config = dict(
    num_key_value_heads=1,
    rope_fraction=1.0,
    qk_norm=False,
    parallel_block=False,
    max_seq_len=512,
    max_steps=2903,
    dataset='wikipedia_en',
)
Each number is 500 + 25 x the weight over its row's rms, rounded and kept within 0 to 999. Layers, rows and columns count from 0. Numbers have three digits each. The size before them is the row's rms in percent of the matrix's.

# layer 13 attention query, 128x192, rms 0.104, rows 0-127, columns 0-47
073:475502522499567500504471491504490517540478535513498483475523453477473472442490483492530528495501465501467499517496494493514500479442438464537522
085:510525500470482553470527526538521496538551493487521454491501513493456519527491520466504485492542470475483489532453480474460462496468518490533513
081:489487467494504504465508505481479476501519539477491481499536454477452479520510498462474494525538484494465551491527500500459511487518485474518524
081:501495491496474472502522491460501504518454475488450493501478462533501495502523502498516465519479466527531498482516481516475525470472540542469519
097:503546520536518484488475492549449494505493522489446530483521518447515481462523496524485450523471530467503461493543475495530500500492527482480523
088:507516513496540485490504502513501498506499505484505473557528575519502522510495495491471550476508475498467495489540535507509540484527491466539481
086:472437504502509527521459487473466515490489510486532496512506468481524506471504491542471505513508514509549511493500486504480514494516515484493514
088:511508484480492474501510503477465512500523519502519430501496470490503457510498514504465452569521473500478459468516514543479483469530539510534542
097:496517482500526510505502468474494508504523482510501492486462506569514513519487471458503531500491483513494485515502482520487497493530518499515454
095:485496499508530489458482509489501506477503470515537512529527527506543533483501487550520523493468490512493484475483524484515506531515491492474450
105:528476505536488503528501472504479490490488525485495518485451488481464520501494551503500502515455512479510509455494519506548453480482501519516541
109:503535484527522496542473495478487448478460540483441484499458465462487528485473467512508447514521521486479521510497471522504522504478505486513518
117:493458484518477473554484501525535491477520553516504513523516494479469523529524510470488491529486554505493506516482493486494470454467527526521544
111:541486490496542493522508521491527513478490451496478467487468466516521497496458516490503509478473487471497488477501462503508478462510484543497483
099:513506569515520519523457494499526538506513513525498524470512534476527542502470469483549543493455491476493485519493490494508473526499492542518501
110:517516533510536503468490530516449485502506489520525486489496525525531442496501549573500519499474527491460519510502487478518462507526501490523493
134:494491458539496505532495499506498480471490574493506514513550494426524497470517523506506497528533542495479494473483493518485488489491522457483520
099:475502478483526482460529499519516567550514509491484500462509452458524480510505493489520537502513509462461509557493493486451491508475509524495468
101:465517512502495477500500534465504514504510505532510536516525529491499512481575440477510570482483535492526507496512515524471482498469489489499494
099:516521454506501489470465464513490490496504464486486482501511443495525462504513468531479503500521488517509512517490496509484517455498510496526506
094:475550510486498517510498493499504499507522473509501473471474508525528462518513513470510551511477444465510495461531508496503515504506486500500464
083:545517516501496543470487530515505491493495474472503479476509508492490501486484483504500539483545560533465486490495484436496468495519496496472506
087:524480521514489495494506481516550516489504517487531515512492472504465497515505483511483479529548537464460502490512489513503502472465516486455514
093:493472488535511529476461552453498512494496535492507475555541500488503474472504478505533502538533500496499454487517539490465486521518575474522485
087:491483526454517459524489521470500518508506505479483530520496500488512459486472549479480496537556501502511476520499499511502469544473540508498475
083:474465515539540543470517497475514556512506463471460476497488488492498500483501512490538574517545493525483483475487484516470494504513524497497478
085:488522495525484487523529503489455481533515489504509532496521526531490479496506482473509482524476524513475504495488513519505490447476530519519495
089:459513510447512509519476478475506497547468488505494492505450465506538468478544472515507502517521526471503484547484496460465554536533480497496497
091:490514500534506484524483509462487480495503500502533509533524479488491470467514526510519544470536479508516480459508494539458510526469519490477469
083:501488471490494499537522522532509485550497522505456508501510504474471502463503501502510462477550530480490506513501506451509514502503497544521499
089:493520470492467499494509536492507530503482514481481524524499468496479508492482470494487485499518534473454495523519519463486494499485482494467516
084:466502519512495495511526465505467471529523477511490459486491472481508517481549534481474537548515505465439512435478470491489485497514510447505506
087:482488547489505499525497508478557524491480480567519530460509466529485511502514459501473499512475502515518502540518457503483515451514510486460516
082:519508485502536493496519502521509500500469508517495501519507505449468542487464456504480548510494480493468497497494511504496467524455468467487513
079:454499537496499491507538474490489462487480505502494481461529468461525500502529481540499540456485534473474527548520537522470515490511462466479484
094:510488486544522488487484503503523516492505511522490479473539504504516499515517544480486495504472483487491515498487470464508450468521484543534486
085:474475475549540499526542493513478444523489510470511490509455475517497481475539494505515505515467505510508496489499489494488464498536496484496520
091:478485490495486483518507482506464528483517494463520503524502487464490555477486473502494505485541544540517530481525526483495530526462487441486485
089:505502499476529489488495482486480467504470485502509485455453458519482471494479529429505492507540497485503520521457492512473451487522474534516506
104:504490507461535499452449523517469554518532518506544482529541543511511521529472484498483509507482476476494465459500502482507514490515485496497474
101:504485501509503543472522544495495461526500471479462463503514515489536565502508504515480520438487518512464505526500525461496491512535462519495506
099:498515485483479510504506507456541513489505475476534506501510521482532505465531458526507457488542515505527473528530515521487527527468494488453506
101:510495553527498463476471529500452479479496520534526520518477477552506477491502482478484517549500493534493524446516500507523518465521573513497481
112:451513514487519522478512459499465457474488549521513503448473463498516504490482522438468478497505487477465505516520487506500532502528565499481514
112:555520483495495454574514535532466487511519539504519522519476520502497481496529490485470489550488498482512521467470512553513456491451482467479478
116:489521478489474501473500464463506483485451445509476489513504510494487494499477493461471430490478518526532505532494491494498510515528481539518541
100:498501509484504497507495496498501475492530476520540512497476453482505501497444521457492468497511527504448478494483485486474457485463496529470526
096:519510495496464455537489466477510531460537513510510481511495444502464522519474524476532478498532522541529496472508514489537494491459510479502506
109:497471468525518476529516500544487482504447554467463473468498448471499506498474519483457486499543499455499493528492471518503505484483475502485561
109:514466508512503512467495494494472479516490524545537482498502501499532543494520445515505524452465536527506488484477493514536451546477494507542502
093:489518518498501512494515467470491512479506512515520563551441523561520454485513533506486470449518507456471477549551472496491488493506549473481477
097:487500513469512485443525520525492506484500462510486472489509538540452502485570477516514516491478481439500528474503530496467494504482458522515481
093:513525510501493533471496504520520497493513506518512499478487501512519533462463533500501513506469519467505515505455502488555496542491499516516477
084:504490494542472518529443495475513496530498491448476487471510479484528538510483526519502519492500514491473456548490481576491498477504482468483486
090:478483509509526484492504515533507496502473498526484460448530485538512516539473495483492499497528474493498501481471500509562491509487536534495523
099:480502506525488482515482503510565452524494510483494545466506445475518482451451519514462519509487535488485514503477482488523446513520531534506502
093:480488516472484493486505532530530501497447491549483524518528487510449546535522495523498469484511454534521494513529499504501498494456451527505535
091:526489484517447480466513527555473510553446487482483508478467496476532465534513480516523510524506510473465492520470524469486458469477497525478479
090:457532504489502491529456479532493468504525517485520460512502477483520481490510541530524519527518538520480452508501480538492483502569530545500543
081:514546458503492466518508509485515467538515501533505487506478403504480518506511530519526457478531492509514514500507485539482506480476500461442482
078:476542504538490459499492471494529516509491495486560496509500550497527527478493469523453498501495502488519497480549528545496451495477489537489482
095:511510519459532506468540493534460497501468513519478504541506513519460493467514515471511546501494454519451499439499452487523467514529514527460475
090:542483494513467503482524471490553500516481513480428498511511503540471486540468486509502491497538492487496469494513496493540510475477503467538554
097:562494500479470492471500531497526522489465510511453492519535507481476532509513447532535488458551519508501526476484473480510487469521506477443508
049:451466447494524538519545528440544469516479481499488471483501509496507508552519519465491482497488475481509526501499537507535529481486489497503525
056:482507493523490489451535506501534471533467480505485497462476503495451507485549494508480478541542476554476503524515514479508462502522461512472474
054:500530532488533560480534473482483495529479551498490572478482553523527485488513504525552509509493494474472515490505532478495519533502505491505488
057:472507489477549465503507443504480465519469538449486507540476486470551477514508493500518535480497524516448510503475487483536563488487483513457453
062:542479494495480466498525493499493519475534470492499502543494510525510525474484482514502527521483500531534525496529478481454507492514459487473568
064:527504519502467490507532496509483492499468506538493540518505513496483502489504481470482511542490481479526537507505453489469525496506477526469509
062:537498515498499490518479482506493493466539486484525511522476496485516550499455522476504494519500539495504428473479500474493457522456495464524498
057:470494483516481469439457511499513533518511539461485528508495498510505452507537503512472477469484506483536549540517488473474534504542521489457496
063:530523521490486468569498497512496487484521519505523542505508468494509488477489451480518499510486496520520450458502496479495482494527457524493451
066:523510533535500562526503485495477475471533504505546522504507527496487516480513523485527513529490533490497455489501525509490495530467492500498540
064:475503505483502498525526496455487499494470504515496527494516493539519487472504461519434526461484519495540504459513522494526542509492492551466489
063:499498502491481466506498505480489530507544504506506484544497496513506516461487490468462523525556570454494475479497481468489471515504487489512515
079:495472465491522525434473518545537496505497497487451492462502466481481517533506500528504474477509512492468532538470465524514507529481508483472506
061:522539507552486518475520492488516468527492505545521448483487457486481513533513532492500493531460437525504501511452501511529458494513478460486484
076:480490471519492475547535527504501511499440484509518538498502478508517514515506487487519481499472466523539528459533492496535556489532510518469503
082:513469530480553500448448517506555505479516463506473480492476486487491479485477509508509499466539559498417518501493507508468494521515450526520481
094:477476485503509504507474515461538477510480478526495517531543545520476500484534473511468528525528502513524494479517474488476486502511517486524484
098:486553489493499510470521516512486504494519529511471500451535462477504493550528487538479539519445481512475503513455492516542481488524502465507494
119:512462494478514476493470539439530494506478494515504514526479485518473506483511467497484441538507548485503490454544500509491466489482490502487460
118:457499510513543507483524466540467471500541485504513447512523493482480533460485545529459507491522482462524539529493488512487488493492504527532481
131:473557553531502510525477487476471481502464499499504529469508523523495525495515467516513497520488495506482462499547481453490542531486475489494460
131:509494513524477553521485491550499536496540488535492481464527498509505513504476493505488462487501522557478509488457495476448490467499503494460532
142:488489527546466504451496490490510470497484512511493487466506479494508481519539482471514514517545472527511515488499477455513531493463463483462526
149:468525502499494521486490497496490487524505488514526438526511497485498479486521520518511464521496490471501448512519521502500510467487525457503488
148:504490477484470510486487499493524514485491512499525472531475512495540500543516509457481480456531502487538531508484473457509506534490483497530500
141:473490509520515508489482522535506490522473508507454523479507493506497458506474501457489488471511533557509472454551519513461502480491525498502496
136:500508477480472496527537474495450491504502500493496497462571504521487491523519502499479482516505488557499500502460448464485499502553474497515473
148:518498530468469524567518493516524480492478486482485495511464516551493489519489460496496515477484461491475490520468514470463515506458493512457533
146:491532530525467532494525485493469505525490503495479476486470526517527511484512543508526488487509482513539500481518511558475524492463542532469464
138:490486508468501464546517551516479499538485521494432528489487502486486538444500526498507439477506486519514489494516559500535525512522533500527522
147:475504445505448503524541491508476536480473452471484497544528464478483509509484486497511534484494497463512555486493487502488530523492463495474513
135:461485526484552476518546453461520530519553503572486460460494462500480451527511490500497493521458499454494496496489512464489478523512515488533495
059:505484515532523488484517473485493497507478522491499483473471532469478533466512526483492534483493486478471520515475493506503539482529528499482492
052:522499524477522512523518538527477524506521531497519525480495505467497561502487485486475542495486515448492532497506476468482482535479494487509529
058:480487523479484511460549526484550509491541496497488487502483545514528503508482515498544497423463478503501510448481507494477510502549488489509530
064:506476498539496529445526506495554450561501502501499505484484495477497469469563499482521504468472465492487535484506548549484488483501499519497504
057:522534489491531449541503489500486486501514462506498508481517466480491527500484552485473520498486472547500476488480485487514485477480490514465506
059:468479477475472500528487539537452505474464499464530476516518472514522553473473532516461490496482535462539477504482461448469502502471517560522508
058:516515483476569464514491520495496478494504514519497518498498461461549519489480505503483495491484502485533514489471469506481522497495530519452424
053:544524497471502517467469482518476487498502535464473490514517546475466485533478510491555489542519471487489536527505504513536507469531506486517541
060:480504468478505495462474508499500489539523529485482520507519493495534478507507467542492507443503478471507508516502481467518527519500525536462455
060:505500545494477485544519467500520481472487475545505533514503470518521506488481451470493512505519540509487456485558489505484503516484487478498476
076:483502511489498501456496511501460495549538535504505492500524531530497455516536527519483492478478452458502514521506490484505504499531528507512510
070:456486522494494506478481484463521478535541508498509496505485546460525530508492492531486531475512504520482514513509502517484490506513491486514524
065:530521519495511524519520495500482493461481494549509468491463478476455507461515527490500488524462492520548465509520517455529467492476483463480517
083:549517539531474467553502482493467514458506516468520497522474503486541503490503473476479507537488533508525437489511535519491511466513489490520510
083:503505463480508504496471510486501520538468459537492515481547491535477520544535497523450512502491468513517542515515508478511506488486492508463482
081:517470527467473494506493498500528537497537511540544508531467489521469488486476511495507462509522499501522485511517473458511464554502479486440465
093:451496525522495508472472495483524474586489511481472504491512509525491453494494481521496496465520489462464491529505512506479526537483517491473480
117:501495507513497489507510498516489526517514499541543473522482558525495523494517502525478492463456482481523494453497499494448482477527515475479499
110:461479466499462448482479507527507535497515502497489512487498494579522499549486501554467463471485525502467478516533514499486514530531536487427494
131:444524498511476500487494503486497441447475507563491474453527527529469499519583542472505494452513523525484531496496552520496527467493496523463498
130:494470523510532503497525499503525467482483496521508546491497474490482535493469505513494511490518557497504456513492467488511493589498519548524510
128:509491478497520495537485528478493522499477508481498481501483462493530534555475473495487528519494505490495505510466468527513498479466527550505484
140:454504526514490471485449486527506499525475509502509467460510466510507499496486465474518506540533515531477503486434516535549512468432519505522479
133:463496569469534498491508502495481516511455463493502516485519518495529514479496497486527516454500483504539575478482509480492465514501515535504515
135:495497470451503529490507459533472475480460517503499491576499471479497494498480507483468479530494500517454473513510531502487473483493470532491484
147:467453471495505468479480577479464496532456523517484512493457517487511510485507495477533473493508460502504487505482496505506500499447512535509519
139:478509493484527514520458496497512484474528527478499498536470496467517459508536504491499561504488469503500528514529486570536512490510525483501520
142:527515499484530466476471509542547456459533512517501489503506521543472511485502494509510448486491530514509505528477496503451490501478535491487503
140:460498501496465505522496489548495462498498468509480490520509503509519496481466502487456503493487526538489477495500500529527515458471502479526491
148:511511514442522476493534466513464529495533478516489484501494520524467527512529479501466482496503452516448503429547478482529477520510490527513524
140:488463494544461501510518520515507516499526505497460505496508489509537523504481510485492509525534514505469475460484515464490507517473506492493529
140:516486498491472542472508520471529500479523538477446507526506482501503494494527495497545488480521495501491526490508465511510495477521520499448453